config.toml
n_layer = 12
d_model = 96
n_head = 3
n_kv_head = 3
head_dim = 32
d_mlp = 384
vocab_size = 8192
activation = "tanh_gelu"
norm = "layernorm"
norm_place = "pre"
norm_eps = 1e-06
positions = "learned"
qk_norm = false
attn_scale = 0.177
bias = "all"
tie_embeddings = true
parallel_block = true
init = "normal"
init_std_qkv = 0.051
init_std_o = 0.0104
init_std_up = 0.051
init_std_down = 0.0104
optimizer = "soap_variant"
lr = 0.00619
beta1 = 0.95
beta2 = 0.98
weight_decay = 0.1
lr_head = 0.00773
grad_clip = 1.0
warmup_steps = 200
schedule = "wsd"
decay_fraction = 1.0
decay_shape = "linear"
final_lr_fraction = 0.1
batch_tokens = [16384, 32768, 65536, 131072]
seq_len = 512
doc_mask = true
z_loss = 1e-05
train_tokens = 127900000
steps = 2307
dataset = "wikipedia_en"
Each number is 500 + 50 x the weight over the matrix's rms, rounded and kept within 0 to 999. Layers, rows and columns count from 0. Numbers have three digits each.

# k: layer 3 attention key, 96x96, rms 0.176, rows 21-57, columns 0-95
# q: layer 3 attention query, 96x96, rms 0.185, rows 22-58, columns 0-95
# v: layer 3 attention value, 96x96, rms 0.223, rows 0-31, columns 0-95
# o: layer 3 attention output (transposed), 96x96, rms 0.202, rows 0-31, columns 0-95
k21:372512467520458453489524542496567488523543552567477517485611435486541496476431489467407466497460430551443457496507429514507498575491465507531522459564523523560583579470467513575522487518501501442376434513436455455550582433487459529486464554470518499523529468578560429554534513539564475551
q22:504517474536440571496484624527465518434483484578492557522631530475498512534543492512582517532436528587550489408519517541506495554480351533494473455416493527588458435484519445469483448506527435476454439530487504380501530432457414524462523486532506474530438477490486443515563455412522531478
k22:553512493537511463477492420527554474500396546460526444514443472543466410543592568410424500515472515456484473500483445555541567554542531517512579513547466589412549532530499527599491475530451541483446527484535499541525457555520503481518504528491467441500601509520554506501537452521493517583
q23:474496557447530558514450462549472432510536513464468561503439501515542572595518507539569444529492527477547504396453569515455498459513518532559498497558445491480512530418430461548511523521483521511534418437505597408502479566512527467585521500517562506436494408543532553472507495452522461521
k23:530531478484474455516598443476511507521519524541593493466582520561536497488445506505496483436570575515462542515517476486528510476490526488514466471524623527458475487558566528510418433512535491527466505511446431617435559397415504604491562472505514450557563516533532429506512467542520559488
q24:518483495475634397526494618447385480474533563506575534474507462493513476559465546510497530531519513510496427502504493512514416513442475473513508509463446513603468447466525461449494524528598492546463447438596445430538476508461467504456510468427414476568496525485502609489440501521518652503
k24:511508540499471567514434529492581487514555464543456547543411573502443514550601578478536427432554591483488508488387566535517564443501425489538555399493559506506446477470533501523490517525477393466536518501473515532534454482553524403547536524492535509557444468495438538538564520560523421490
q25:551470491480460534493497568495473451507486471505513508549465513526456519621376486383605474477537594456583536520532492510497442469505506436527520441490466479507327415575470469553578379542496476490552436508465521478572384588550454478518590581472537507612526466474497615528534554470466471519
k25:468462476450533518525453458614563500476472496468562522443499501493535488406526529547472489509495459554416527492460497495490476547487482518498469555525560574440571564435456461485473565467504557378468553475431542545505429436435458553503495396547542506517469481509434488498512453420541574481
q26:460501442472539431449494539396466393477545539516550504527465503516582560529519468506621425460520529571470585489479533463400485488543514516525538472421534551486387478499442413590459486564465551505452464542500562489431498479491494487577560574521558463514484464553494460531535480460445508526
k26:478493530526414481459542523608541533479413384524573564454506459501481506538481493435403423558529428462494520448491422499563462457562506520531548482609499424458554476487527592499476541504520488492474571445409440619575534463537495527436516466563602488495486490474494439491485475460563476497
q27:466544571542569528537549522510481485437469520473516463496551558519468535475516575427521507529579469479477483383496540453525485520572498446483447496469566617477509482557505491585422351565472405503499546480533530498501561475534523450466504523550491457588480432467445424456498496494525488517
k27:542479461518456530454556510475490476537483492495427475459536472553541394526527533556518406480413576504481493599547478544475560500460485512557618469582479417526504551444472486495551608454497548497475456491548438548464442553527502579556554444508434513446489556535491500557507529527486455565
q28:473459454434603556500516507506463524528391504562595535545504490480501493492531604495581583445520580550529491433425563496507654606477410472501529432433506598547443511421547531466473377526355356422439443486538553518372505493645457402585518576543453580558473520582411603456456488469498430618
k28:515577463515427465401537456522547450536501557527549426516528560592571505574604500448482374447434571502539539433620448419494374428545550395575527472560499525355438489532420462550467503534592599577471520595429607553533457554591495598565614437685483454574556500457518366506521404463570515474
q29:513522481418514451534497447493515451451427533393500503504536440493502470502414558534499539452435590440526454574492529540532563493446442513483548407468508451474594430556569469519433602504491426570523465447558558471538511656564512529447455592473489456508473512520445494456480530459483550455
k29:539466477519480608460486501452456542453590490509545414530466574471498559439510420535600456509519451526497533514541579480538461384544527536511413535384561595548469565527481567484549404476512516500523582434432457472402529506479439459563541504477489497510434547460505550463540470500485452526
q30:449565470518436470516528592495409456503486466608527498562499484495525495521490525484528466479475493502464491590457550414449573472538444534521437639512595501443456482423500559515576461416497512477482510525525519543415493516478470562445524534441506510496487447546538456463503527578414523483
k30:541466506413512529512525513498491535540521463471558480466414478476497471478476471502446569559587494509550571499530409479507466495535531477569582446590472510455455459539546441491491524549456564523596447551464471467530548465526592489500370508447481504443524520553571495509477548487491484392
q31:521377533394505476457421519489603518453464473411509531491479498481497499472555490535534456597548548360520490467482478553496474498465487520466498611475402345461602531478498491395563552493584506483545535392600447484541487568451504424443529559505457529454535516544430585490454467463449604467
k31:590627549463543591507473541553446491459593519549501520482509549475503581486468542456536600505562504573487481501441597571568551352466433506590526510487513622593483508512515529500390433517492430561475499497403546516454452432532560501498441390504599465470456549483479571508513518501614489522
v0:527477583490520515484471545523526480535501549535519477561442452552523433478464555569457498520505504571505515548570481509578466457519538469454552557523465458542518563423492498550468464454388560575524427442504498391570442534616405469483467589559458485528469569446477511424566478551490374527
o0:471445468449551384466443433482449467494571477596458498445469488392617495478501519397592480444419500445543489457431461462425463493488572497543508496350506445518505452518485515506535592559582554408514432489427556533453558518479514485571491490506542510484462442546529603561444503506430583477
v1:457627460454446512482539424493497521423544441465359512496465461514441515530573458490419492657560500492578551528486564533456455443497522496547493517521453591462573463467499513504577423424446514439402520527476591429496577531514435442463538544450540431425491570481503439562586485536501507601
o1:460507484548481424479519636494494462476535464486553476511510498515483508444452447517494499420356556473479577504469466472511516562546403479453484538568581580486483531419474515552503568552484467565549461436507448530477399491479529560574566532443506490519481484488514559534512580523478381452
v2:429520450446521537456475443625425519482477603473509480460499466478474498477576465541464525574515528510446567458548544471506504570535557458425528448442527598484450530500595516342501532457517470507508486456477599414567527450457463560487446569545475509511468449499481430536602489491386519405
o2:469594507523491535469438525485471455473442508519510572468505531520534478537511452401444530430476461523432431488492456480501507382506394599570539581430483478533523417460421474558518447533470479448402453547538382527551491465497497442519548411465539502457462495546493487537520483535554513554
v3:586377509497473574487509538546530469500548561491468427516543518549488455450492598504451501467477440505426482572564467485491529477564554532469513511495411444498467495518460535498583479504460478596495536438453463522494493497610547503439504587579480520539454534533523537523605457509507550559
o3:547546459463449456445482473521461540604518437593364488557504496444517536545462450398474508497525456513487472437501471498413474464504520471564461405514500483460518466515563466428566454512488514445498431501478525437552575412480484531559449513455544486475558462564514556524430489486511510476
v4:466490467429491528412499477464503517465557518432481426471532413432543492399506506599552530562603472512491553486559414486493422503526485643452503454427434481530615525558475495463462441481548446336541463550592509484548521606477515476537549429517521481570452531486539529493463541539513544508
o4:443490428546450545453485484487489470490563509602528563506551532494523511521531492574532520493474500456533508603393563598571520485440512483561485424463504513515400519470438487451507516531521482579424392417459437470556425493438406453496447530512517470344448397457413417595591528536554381475
v5:505576434467535475423438488563452524572511428482460408453573550460612437437530455518474586653503651416512524516579568522495432533474545468497552455452494519465419471472570463453535451615486425592489463505502463467573665515444517516582491522443349500508543572449437491430499469487413453431
o5:490522539578558491526509527500497465369484522466591559537420486534429426508418569422632532411599436553470406473522427532551504469459509624529479534542533383611543490532513465545500519470488566386511495426613490595439348430498504482440520485475601552448534419447445518645521587506577543593
v6:554518534482471555494500551488468446558455560485481446474471485567432433584459614496551521562428483497521479499474436551445553508577431480479454543456474504490453458575444456585453533559456554574446565482556441515529496515528524471487458502534516478487577517492467525458448397555549440471
o6:514492596494521492544498441472444534513517372487449420508531491498441492487485428533543507535572494466500506495532432473395462432553675450553528506520584479525489478449626546487489562476572518407452460503448524491456527469457529516551461472429484534434459472485544538471569553431544579579
v7:479477550443566490449554479488497425553480488566484507470506455493471503495451468482564473471483573414547509461396529523572497489525470580429408434531470482520494558522481451459493536449544422419468487505578540463507362438417521543478474539558628619517516441522548450557432582459512470512
o7:515482468556456458564448497623478495470459561494537593494490539538517508436510472501498438572521500536518475570465635519528567442516523557632522529455497505407535421571536566516432466497514572570444616482473417498481554502475415510486485499520402425475497500516581431405557501542438482432
v8:550554538539488536499499541505523479519523459504501507489526520509526459533412497545549536481521489443518494498447590525438527500477564518585394444445508473487539478526546529532488465515488528406405500504466439489416535589553539483416480551480539477521480496528531430538485438459496529552
o8:537491543489499426477526504492501495492506482453512473553537440479450504512527499625388453594450463592506478477480473455484541615537489451441460435558514550540544541525596458533471458505493409526469493531492495541489473414487462533509451422486432499577474545425486575520575557531529473392
v9:393540574428522516475495454500527532490561531511418428511516433512440404552386483515598646377500444480506434517452575520497404557502511545411548526531586483373530581552613616621538456432446509528515562599498484554528514448455479487405599549517577496520461534437559526522534502431453485449
o9:564434431527414471559492599492492493414492551435591565420524591493499532529591481510530354554430516554541621526578438541537431463490483497586494495571464529535472459537513401446468520522603404510486439586543499426523482495561407527493517423480479485574449558479434527496454556505511547548
v10:521436577553504435590496399416495452457490430487500590517557579581477540557607470426400383554467513440525572488467467506445606403407507456599495492613519481584360445527394415481546494516547482518479500454499486489474518504512503511487449522557567506471517503528447515537453469448523482539
o10:543549503454510509497532479581522544551428508495502424550429446460499527402354466571449599505504456509530495480550557458562468485546519544446449497505460545345512464463551528488502443419450574547542578472473545550448549531560542565485554563526510479472547555542548540424408529453490478433
v11:438455410507472546499526451524411498465485446518478580481511426478490495599511529487455430510572563574490594525538486556543655404466585479488493492488471519547563478529546510442539502456579480538524456474433571465541540483479452571565532581540512502449564457495528603492477525487472533521
o11:448632499486521500449551546463552536542519568552502457580536562607520485481449485388537472446435353537480436488459636481504436596555461578509537549443443567502470511442484560487521522465395452563486566536470488493542499547518558472544484551464560548551465477543463487523492478553430547565
v12:491526532621511547526476477570490461504521517514489515500572471551415496505455456505494482432594522488472518402488456502500589462452470519481422382531457491561523530472479468394414495431456580412439465523482483477467513514433531580481446499473525470545429483497512527551474496462505489530
o12:513525535500418512418470474494516465509526518539479530611539408438520454499472512484431503557403498567524431583540526518474555496495468520442605439440454536484499438483409520502514555488532449594425589450489472573470515508547444455492451535538462467545480578503501512474562491540487512409
v13:413485556466390536474516543483494488503556511428457481492454461476494429517486566523501493573542530427400508446431519533427560436479495499511476615539515493465516398500570474517536480460453588523558528541444470488465586568468485591570538626527473468502517535463483536518504481371507443518
o13:578519476445484395442495546503556494469513526493587518536621540492408512456509381512540494472426460556542474519565515470537464502571489498497405517533488490458545549446453556464547516521590383471509425504483490515517297480436533517519449520495522515510496468434484561472474495595435584520
v14:556485576498503436595570495533565490486514435523528432525552490566564464447564467561463558492530448508459506388478547441415447402596500500519613514451451497513575490467535421448513484416522531478453617496520465484485551512533473471619507527451413493559454513433573459480468588546569514462
o14:498432394530454505535528530488513503455561559530435496483584490435465481484498420492470484514515510321577439475477513465551596586457505564391362557421542558460473486636422559485575510570393495456537497447484536567438506383447461527502571469617574590522548468520470432526560535507403443543
v15:514448523536611428516426541533583561571491481432450468540563426586542387547426428511535577509443489529474632502451520580518522493545410446427540431498564526496536617449590444414471433407505554499546537431539467487461492468484374494530577589531507606590562502454461475424401454607496563424
o15:505481528526512612555558482518605458444486537516505472447465497383451523376604529414450360503480411522544388515461525464524479548516617601500456621560519485495553409620397545578532484525465509492459546523406650476447583493503558521469506448495427467521454483478519503543588539445502511588
v16:465515514436478488504526414565521507447511477523391501583533378544482542575472509380498555559467467585657464514506509460546431443472468462426467537525543556608527550428482473576488386607488453487537498540540476450571453441585518552390507470657536541410564540497502551487498454492506515498
o16:500574494557481414549474520446468491470545491395574469482433540463610420459437549643510443401476447482441488471560570609489533539515501519574471521424467473499463527510495461564478554431580566562478495480479605396484612618545556579588539488371501507456393539562508543542497490428495537548
v17:451485476487407556500424482550484530479527528514527465481518504505531474534507553457497430468474449425476459494508579506548517582436529541595543579422586419497485455541427618522490545582445467498523474493521500478516452529517551531483509514481527523498469453539457554456536482446532505443
o17:541579500512528443476500430485523525586479541492530451567412538568530498543547463578523620501577405442550534521507432566514502448574487476495545491588408374545498576477527441511442544498523527458528490583568563522578433497471481406483517484498515525508509610519515464549475482552485530468
v18:413515572518454558544472557573451419529450506470600409542491457572418484428479535510526472420536520514382541431494400442428547507491489480463470529429496429518540423436488508555506550508496561527603557509506462503424401566561515509561509580526498452598534484433531545500334434517496401492
o18:543468470415429437440451434359582472560509396544454479467548486425495443489541479497511567532496474458563507601424546421492485498471581541455516529561406523473485634548540527441555554453509467469361478521515500508505473469410375455488452432522455594468527480498488521461584456480442597560
v19:564434549519498531447566572535522528496447492519462479498441582448477530484505489558491471512554457653474490481567464487559502468428482430541489492450447530518569449492417442406510462596481518520564473506370508534528515534462472426551555433525467461457570544492539483499397513596469552501
o19:376485455463546535503523424476491463525523499510482459467539436560488485490459617439510528510524551491418472520460564495463494598471567506549509409582435462556499502506510584494552468559437466550535455476415531477509576547487490507521473553478514534528461415521426466561574459435451454622
v20:480547589567428393511447527513505529570602583398445462548466579493502435429508481486539502528504463536471460445407587506405465503449467371586608524581531534449483487440534558470513431566476576512548569510422459496485554507490548456555514502490493439397413548454529444578573536466464478508
o20:494477469428495519517482497468509492428527517478588526417528426465478592559463471524415519484429610567472540541530410428599492491505477474403424435560539433511526562563478518463475412578580407499554501508473527462452478599410412562496598576498522554541508534503473669555495454504584422557
v21:418594519565423485512455469544448520533408570478417422524491422523386546495484580483483540501522495535518486397417613520460622428485460515527524511573575590474523446413507534477469516506408525495566534544533546452529500408476550544611423523550565451479544471607536502538541523517499364448
o21:451525415424464416595415473467508449436506424474475516488605569558605526482528464498529488510465569549493505636559474500503537467581407558433506570441398446495393535517484527512519501413568527492424534545425514434467506630482488429500555528440515518525434569551533534429536452537473550523
v22:604467524531469483430436520558491523449405514551595515509524597615495467496583504530514445513360467493462465466448516509490573533577471379549517441452502516481471492526436431517425514497403519529483555452529460496509528543468514369520357495449547576492494471595510548518564496509574498392
o22:448537563411452541646486444533461535622485484471483532471518444464469587499531445540483590533638491420511470499569498517473556411492542551398480489511508500554624481475576559562522500519512578491548584518427558518549571456481547435502534475593544482524522534481549468495485459477556447528
v23:538548369522518501453554556445479546493425541494512495409372442421474457439606455533516520524516516389601508493552455480545652451583596567563517425500490455505506467520465539534605477537545499433587469527494536439473565483525650503457522423518530455483530514550443514497600470499471517692
o23:422458556538479520513519473510507517595549453579522505594478587528454561571492588506432456494637549574506535507446445518510302537493441490497572452485573528461509484408556568573461508473483481519484496396472405474591532554466472542510536587495586519578543458424491506516476549591530427333
v24:514493561506454466445526476417532468456423508528495482422473492449464485456518554483494522450495453476555567467504574486477593433468567466526515491610515456527531450369455528529588539537546382615509645497517470504494470446469543509467495562591474540421513508466543494517636499471552466548
o24:526618433517467476591493418521505534574443506530529562507514568488515520536476494519521450480526457581510466580529529505513410529492485573550430496431532528434493490570683590498464482481471558448566572499537508456477532522473407551591544525461521474574512475574474558457399495540343474485
v25:498466575458502580560576483564461526512590532478589529492506504488498459514441528535501533444551470514461431501555432484505429484549534549448513531465449499474561528519569536536533520454506489451434513566467527519505450516521494454403604495455472525562466547459519470494525523531499507547
o25:506474462514491494477502547410451520513510496554508543480538534483485523537546525492545444527475552452611618442451505484455565476527514434532530467479525607527481464539475468451576486632534408514481456529539437551462508422559463535610489468485481572520512494577494486551507484533491447478
v26:494657429609451426515405586488492489515408493507413489500416521492456529394579588556499480537466467532533605594418590596480611432440523502640495429439465606426472488528552508532515523474428521551467498501522478379477560411534477489629499587480342437442379431613437491672535453445489502566
o26:544418573430561573544539550476517414555610483492450493521570447548563517541415451396548553419446480580412433540492412381445488514517403560403483526567641476472546507442433472517585524453473493453452537539441427461525428579529501520409502496497513499592546484401561574424499592622474486433
v27:507540519541527490473590511426509473509488529524501500544408450459513560531428538502541404530506414493516446552407500498569444490457514586540540515504514558553524498456480499480470503452462544375419518512541512458572529461455499479554502475410424459454542555446434453445579573523547494551
o27:486505593540525525524553498538467480405531548524543513520502447562522481531542486492561504503514620462531513521508418486486568559554514487562551489501576462486468502487445541594517559615504500498499499486495508520513513587547585497490516686529498444524454460533582435392467488541401441500
v28:487542496410493498479531571441580476486516496549472492530405582425429594495376561464482585498540439480559497535485516512553445380476511641475390477407424468482654555438423470609481518497534427485450508592444476525591430519470498536462604514542501507456572505427524480495513485512604529556
o28:563524399557490450606528450499426483520532493526443499521581477564509420534514520536630378498394511484446514478497581513408518548425503390540488439463573494504391511546622512450468468446509465495486414514548553465508525555477473508540406468393428486620483469474487509450584538538403514529
v29:498566450470611561468549530427526462514478363522487517480528391493514558518460501500438527508500547437555580594548464548473539445493513565496426420461501434568544498485503497540514420546547489478441545508567557500498547458449536546550575528423488451443563535525482522434483474493506536550
o29:537522610616469550505550544531568496437495543484515440696448486524467391450475489512578412459473504567511473436450503481485497615482467554531508514532581545516468487517561508501476547442454560508509485427522538554474476458562493517481468552413492474518517432472502447510489565470442480415
v30:556595477499515447541574545567495484499508497587560586521443536458477527505496395450500479563544624536557466511594535537483514515445456493518499510493525507522564524577519505498438566437558512587482378481494530540511503511472504520541495479430497463544445375518472478587435497523535475429
o30:449435540530528510492438486524507504474484528441405423531572465580510489491430524471502495464455464396501526427490443507507448549478544459464557570409477488499549535493394471511442485472440528497537590498545405459475468519442518479444560377538478552521566501441461527399600568483497524510
v31:488538482553460540436502567571497498475540554527507464536575526504499488314453536464487535405448513546474472505467457436524604479520448548561491429490457486458550525426425454594480536523475507529462535527472398541508479544489531478513458456429501472479568557442497548417521547489558438502
o31:489520540491409552521587456390517459518555433525459556499552475489444442553520523528503450514528553549522431517563543566413517454438591468375574436485473479538433513571576462449505546509529541497555513452515551576461520563447427467494475540508508540558497500486542453515458448424506589499
q32:497544552410440521516544450455440469511505436441530448463519488574484480484552470540433475503439474506515467526452483558461473536514547463540490525546519462483568501404534510489453476399491503564508495427536490548551501561423482433416494460494619462480486412499538458519387489523570485408
k32:502463518514479537541498520488534553536473540409540473508460580476442477448548512552450550453516493446530544446502535531500497566495545561502551502534416541620532523528543458558537443551495457551536475532423416399537410513547431494470549561455480490508479510465444591524575475556512495456
q33:484530484495504524493432496475543460471447478521518514554503377550566494540505464506446518556501471484452544539481476453574536536518462485538574521451548532577459583508386547494502443487457493460508477509641489602452397426459547490564492410573377493566456415487418451424554480477468477585
k33:427474561514544423466532396469475493438465433525521592508596517474460432541469493401470508502451495445474502518537381501421444587531614461465542476539507463362560452613513465544565489594459509485574423528475468558534494572464549543566502563501569494474501478545418441538492504546459576491
q34:419501449460471513504530491508516513472524511388523597444487467498495518543487474525491535504487485555451493572547512539579510529388490524518516536543442396574515591443515528401450481443550518546470473519538418431525436456416556491431412493390533582459550512412463565596507541551491500499
k34:616528499577600505537488622405525504490556535483503515547452566470485550454484577433556548507520550472564574416459517563476493486512567526494429538389540482477487490441497473494535456587430489520508494532617587467456559479522531440524523479470490494520472568554518621519469574544450517413
q35:530529444433510440466451489484457622498546524496506431433406523475403498500498472480483411482489425463511561455461480542438427485489508527552493458527471458537505591475481480464493500483456446569417454539495472420544495466450482696571507423475512506437506555474545595484489424510566521523
k35:501524550508503469531525546566467470508489505454416435574498535604553545478543528546641526516470402483434495544427560515533539438414512556544503451466459427531514524538578465470422526507453515451478442446431612491509567508486482405466367516465538495519484447385454419522620573487446435509
q36:496610422570464543456525542549550529541360412456562494532464511558618527546436434508536436577431450532498427493565455522464518503552495540441542582509500480452514493530552465559508478461533622549488515623527500588454447454501487478426408521518533422489505521510531359541494471570482505364
k36:513421493541415464619626566513523567503563565510454495412546433389443456504507359506432440552487437490541546556533522521532485565498505605439495508545411446590522441552470502485508579568460521509597486515506428429562592509421599503426435502441415548427448540522575478513470528581420522475
q37:494515536507511478541588512504522546491530583436516431440568580573536338580506452591598498457506495387450441547507564460512501468434508520525511476514482486546510436554484484476520485579531487515472485576553527442556375580518483495600413509527475503487510505444426457490518474491391516555
k37:464470477420544570510480450478514510487447514465432501539489432467505503493409556512460507568511540483568412577599446458463500451480467501531450438515501409518498516555496481457470526515483573539541480434532514506448680622585429544520460521459536530492496430517557532490586546456518467474
q38:504545491472482412496523416517524493422445450412555579476508419578463329491526497459444394465373542489503539528507411538620487496539502532433579499582507482520573466537380530568509616401520612535442410526552426466463511432516558546414360422466469561476571507390525423559478565534469512388
k38:521423591537606508526426540450514521394567401415438572488450486420411529447385436590439564547562499586556570534366458581424552522524549576403507550460443472625460387444579410499576561449498478563528475466574418530513512560482545441422412523347512456506438463481503541509507536508479542507
q39:524541519422530448545435464492537459397563494526443497520537510523510543408440543441552583440553550480557523462432503502465469490465439470387536501444474431519546356497468486542455528511481493489614509435399590419526534556552447563491528442441478553449481412482511526539586496443573592459
k39:609484487376597529488455536546523599479481530513509502577459492476582514447644503578507526423531373457426416448463561534479581465504457481482499537525522497583417464469464532480478440441514508497419525425498481494450504514538548571593631424602501441518505542488522568447497485497529443525
q40:465541466353498407427530575501435486581480383507511538454612483555486481567515495413584436569506533540567461565464548527527498403506488365500437499521409540560531460516518495456483429528439442505565448524492513551494408504512593497462474479491436509561389531471473550574516486512620474447
k40:575490430550473425502578485552589527533485506625541548573534559540555491488556522443493467392481470474566590537468429464528493489453525626553549480550446453440450523460511454475552518481554565471388411545504443549588431470479502433493478463498518504597656501459561475533476473568452471403
q41:505515550422486480615494466445503554488478544426533481412426563420406522472406508379558524512537489445499457553419513505489501496569490404554498480461604399516587527563509417471474511514496548458530515451349452474509496559525510522508473461468478527546550563463584509472522498448525582451
k41:428446535443523529470511443536555481370549513599418385536544509505456489529482500542443537466592581426509506525454519416524592519406440537508473440508465584522486546437584506445474499531504391484519473321511503528391486539501506430580618517568491474420496507520436580505612468429460415614
q42:450481478510490512415482447525488533558449507505543412569565560445492436482554516570404363458509461482626538615462473540420555609447532521465564537417469515411487523525503572563597563471392503507463515452494541495521478485499462565523434475539472500511543539452528566515520485551410572463
k42:580480538524549516574520567516538516564554468512387476507470472535531512495538550481526577580554404587516469510537478506540546550477475472516484405521435539561505526607592469496474453536531485467575511544512412448598507399433513467481446527460537444501484458495470422491511574566504453424
q43:574471497517496403489414560437548618410553441416540400587374541475530533400442516468385463545507407509500547434534516563494519501460479462524528551467507501564523559519535466463476587426520539520549536468608448448477448465461541510350523469446553520430462595486568501541524549411501497396
k43:478548538497579605482497498485504550532529527505463592408453513461421504518639472476561616435607435478510459573345592514529532508451381532534527509386514501501466447462522531417509440533474455506527494430490493454463499482490523386572520477454474547564461468510511554455514480549375475492
q44:480479449480514536555545456506505495455566534521492515517487514424515534571515408508499515500495550467503482515521460473550546492536390520451513535574588548469511449480549507521488497581466544547561433448437504423492439518367487410492583520543592479499500540530491539536382444542537494494
k44:572493564491521583443544450435501497507508497459510446510507509603455518506534517487493531441643445572467463402528462442482527650541490531514475533574477501532409550412465518488486525488484495463567581434521537510499478493581457593454454500498475504457459542466433482477465472474489582469
q45:470448575463579512496561627499537511490513549555500491527554528445494481437409613417434529616474532478581506465504486535484507548548472509447467501525560583431406436495540566478474438479475432460493491456512533543476491593461397480550566506545491570514522509517499605494394576400534539523
k45:453465439447460404467492476483574527415493511427504514425412490522513535488606431527484456489447537499558443553580469557550454587526463394559529514555505494548519517547587489529406510540528510540548580446498493603459407415514510503552533561621458446571458489423443434449530435438534480484
q46:545464549466496426431480619391451496482540524455471545478459438495448479470572509499518530445521386551404468585585450440503512480552533484422505493504585512506517453490447465562587524522507520461534555575497457406486518453478562493522501448425434444452478541452464447555504503492554466409
k46:514467479507525512542468335497509448546540473457537480473509563448503458485406463466512547498552476505560459494430523521506514457497473518530479570336494544480544456477572476386541547475600481532516517463481514537538485557488426527546434483512569613522440530543550596461514570448521538552
q47:552433499550462546499459511509416486547473490513530557508441398477553484493527453382508443593549448443513451494513472433479426467426462461509445572449409426465558517470556492545389501479519598552575550439603504486468417450503505516554540508507469548465470514566466660451479520464428538466
k47:529556429511484454610564473490488496469527468474548413526491523515412467444597508516451537495510541532413538530523423474502542479445528509503553411524552547477411506444465590577470478527437502441492374545514485545526483436412499411451490532492468526597535543522507441485459551547513570467
q48:497529479506563487501451444435510538518481562460429462455559523471496483482483504447489467473484391495415460476499474429580500524541455435495499476456412554549486538576489481470503512524484501546503572524451543555489476527619456513519522414490477572526491532478469440511564517547509423487
k48:438477511522390462528567455525469453518427453507483538496552483512489455548464487527482517530529539472493532579526442394489426475565512490461494437516534496490529527589523543456557526513576535509393468466568437528465560548442512530568516494549415495485561410486481480461560492498490553594
q49:407523501539549501524555453502494494544525505576569510519601478560506508524555563573498435540529484538456496450522413527543525577509466449522508384491486580427560525443543468557462445444367501542524516590548384473395532470520497520481464504617500493574485403544561422498520538461504488564
k49:441503498521439328487511462546478540436489470531491527470419462572540449537432418482458442474408459491538507473485458467443584595467625566509442571543432479504556565504535492524549480500493500458545473453513427603473478454316400557539535524457486449384592438454590377566438513515471502456
q50:420421532458543522476484397518575486420419515447443468488438448598496476464418509486512518525503479457467603423466534521436507400492511506501499532394477543463472549505567523540491471627489494533511432534519504488486455581467513559474600435532500514507485521463503493568497511449538485567
k50:519532438511434541546424568459512561569543456504488487499530566531511534488483440482482484410447529502460412487543466463563495539443474561476529542588580430461456437565464499580450540359557561514451544433480640486501561461437463578471495465572501460501478486494449459440606548541459466477
q51:545546532557454550437478473598574486568473399432502470543425459585547483493534510485563438502452418536440524498552570605498451529445592519467549580653497462556546541565443412643451543469564705521569428617531547516464446453514549500457425407456521508417528381511561450507571517558462543414
k51:491504480535464485591444656493533638462538511464573604511506448436483550534486458521405604521484529517452528475474491481489576556587497564447585534464393452515503530502462548425534533498396469470435543556522496367584513589531537468400431546465474562458506548571559530550445560529416533451
q52:533478539491553551518522497427418512459519552519395511461515509452363498521415639506599538495541561464504468461464461518498479503443452450513535407504402446509465498522479377454543514596496535486489490471517475502461477482619540520517445446483449510508557455421550620587460536451512546477
k52:509542482453540465558456513545643506459520460559438561521529587531591542550513479458555456539480558572517572433532548465451465469553388524489468504490466546518464472476591559537525379457515415432524507518487599501469457543535511428587570492460515431561563473407544516459484504561464478471
q53:489501528462553484545493439537458480490501614509454543484488588497543581445555421361565532468437622555494529479476490448484486497479443490520540481474516576518498422424439483491522460480496429515427487475461500541488558541559489606542530527528532591570463514534406568477534616482491532654
k53:502446573538515458332602479415537486454466491451478504468478422566467485558452576585551426404509583511487537453537522528505524416519620458557446462507548454488482491450489471557532544444525491505358511533533524543420534484555455554518577460546537446478498424502599402504484504475560484605
q54:488470471525434477405461423464598640545555401543506476480523581498534518536552509443546363585555365502477496439535569466426412501524641399436469508502494520411433516490480602542481398459539478571616484628481597492403473475511503533514449527531535491490532496450474539470481452511419453506
k54:397590421610509385604558538490510542599489503430441567473477466464631443469432524555388548481493285551396553547562443479506433554550500562567529565492473398505620417441357524443494548532483497452503487625608444505611576456488505396495482466538414549490539504571489393598528521500472498436
q55:515494455485531458490558481483514456538493434519444441551539522517436490488508597506497529442541548475597476401459506355432523560501482497478415451486586512479457580455456483416501438549386525476478454451514498522481507432544516542577522559484516503571563506481467539498526548496534475532
k55:512577472442497447414518536596519478501453478484538455435594448598635437478468601446525323481443441509526467599469473544477450527420511434501539456531497531442488479461554485508462506566576445445534504525426543543476473524478483526534522465563543468560551417484486431566500541412574471573
q56:424475515538483444507522468456482616491443494553448446560581495520583441516493517510478439515417555483530412583490507553559426528493427528475437519530490438465514432514495528617472608503559475548498470612526501423474546575437538507561519433533492507453483523452523483567629470590527470398
k56:512552476521467551574526514468486497425481511451410533466491524530577426510540492540399424489525498494556506561491545497550470467506493477544414474546527489572429484568489504415608483435468541546567460440586487567551519480482498584433495594414466556530430525507572469433451578464422561526
q57:482513470508426493518456565462603569516497354512561525594415515515513421531476419620463420471492486555457541514441436500575456594476558603545499579596500406497437435541429443493552574412550478522465340559497517426449561448525569537470540478500547572428461487420527510525548482543473539450
k57:543645541540592514551552569508465513448474518501423555434423427379456508358530539489508607498478394438555570475447476571524550486632485423575513595471441473585511477463419514459442425509503492438576514530538480451483459442453579442542361501427516492459533541568490529564501570547467439365
q58:594493562527395485435590565526504462453547592509570532523458527449448396491483410541379492631442472528548447592520461515526489454487498458528483529629538487462543494490536530431558519550503491483471468497527480562504510484406531692431382516456491525413442467509610521459451577508442496400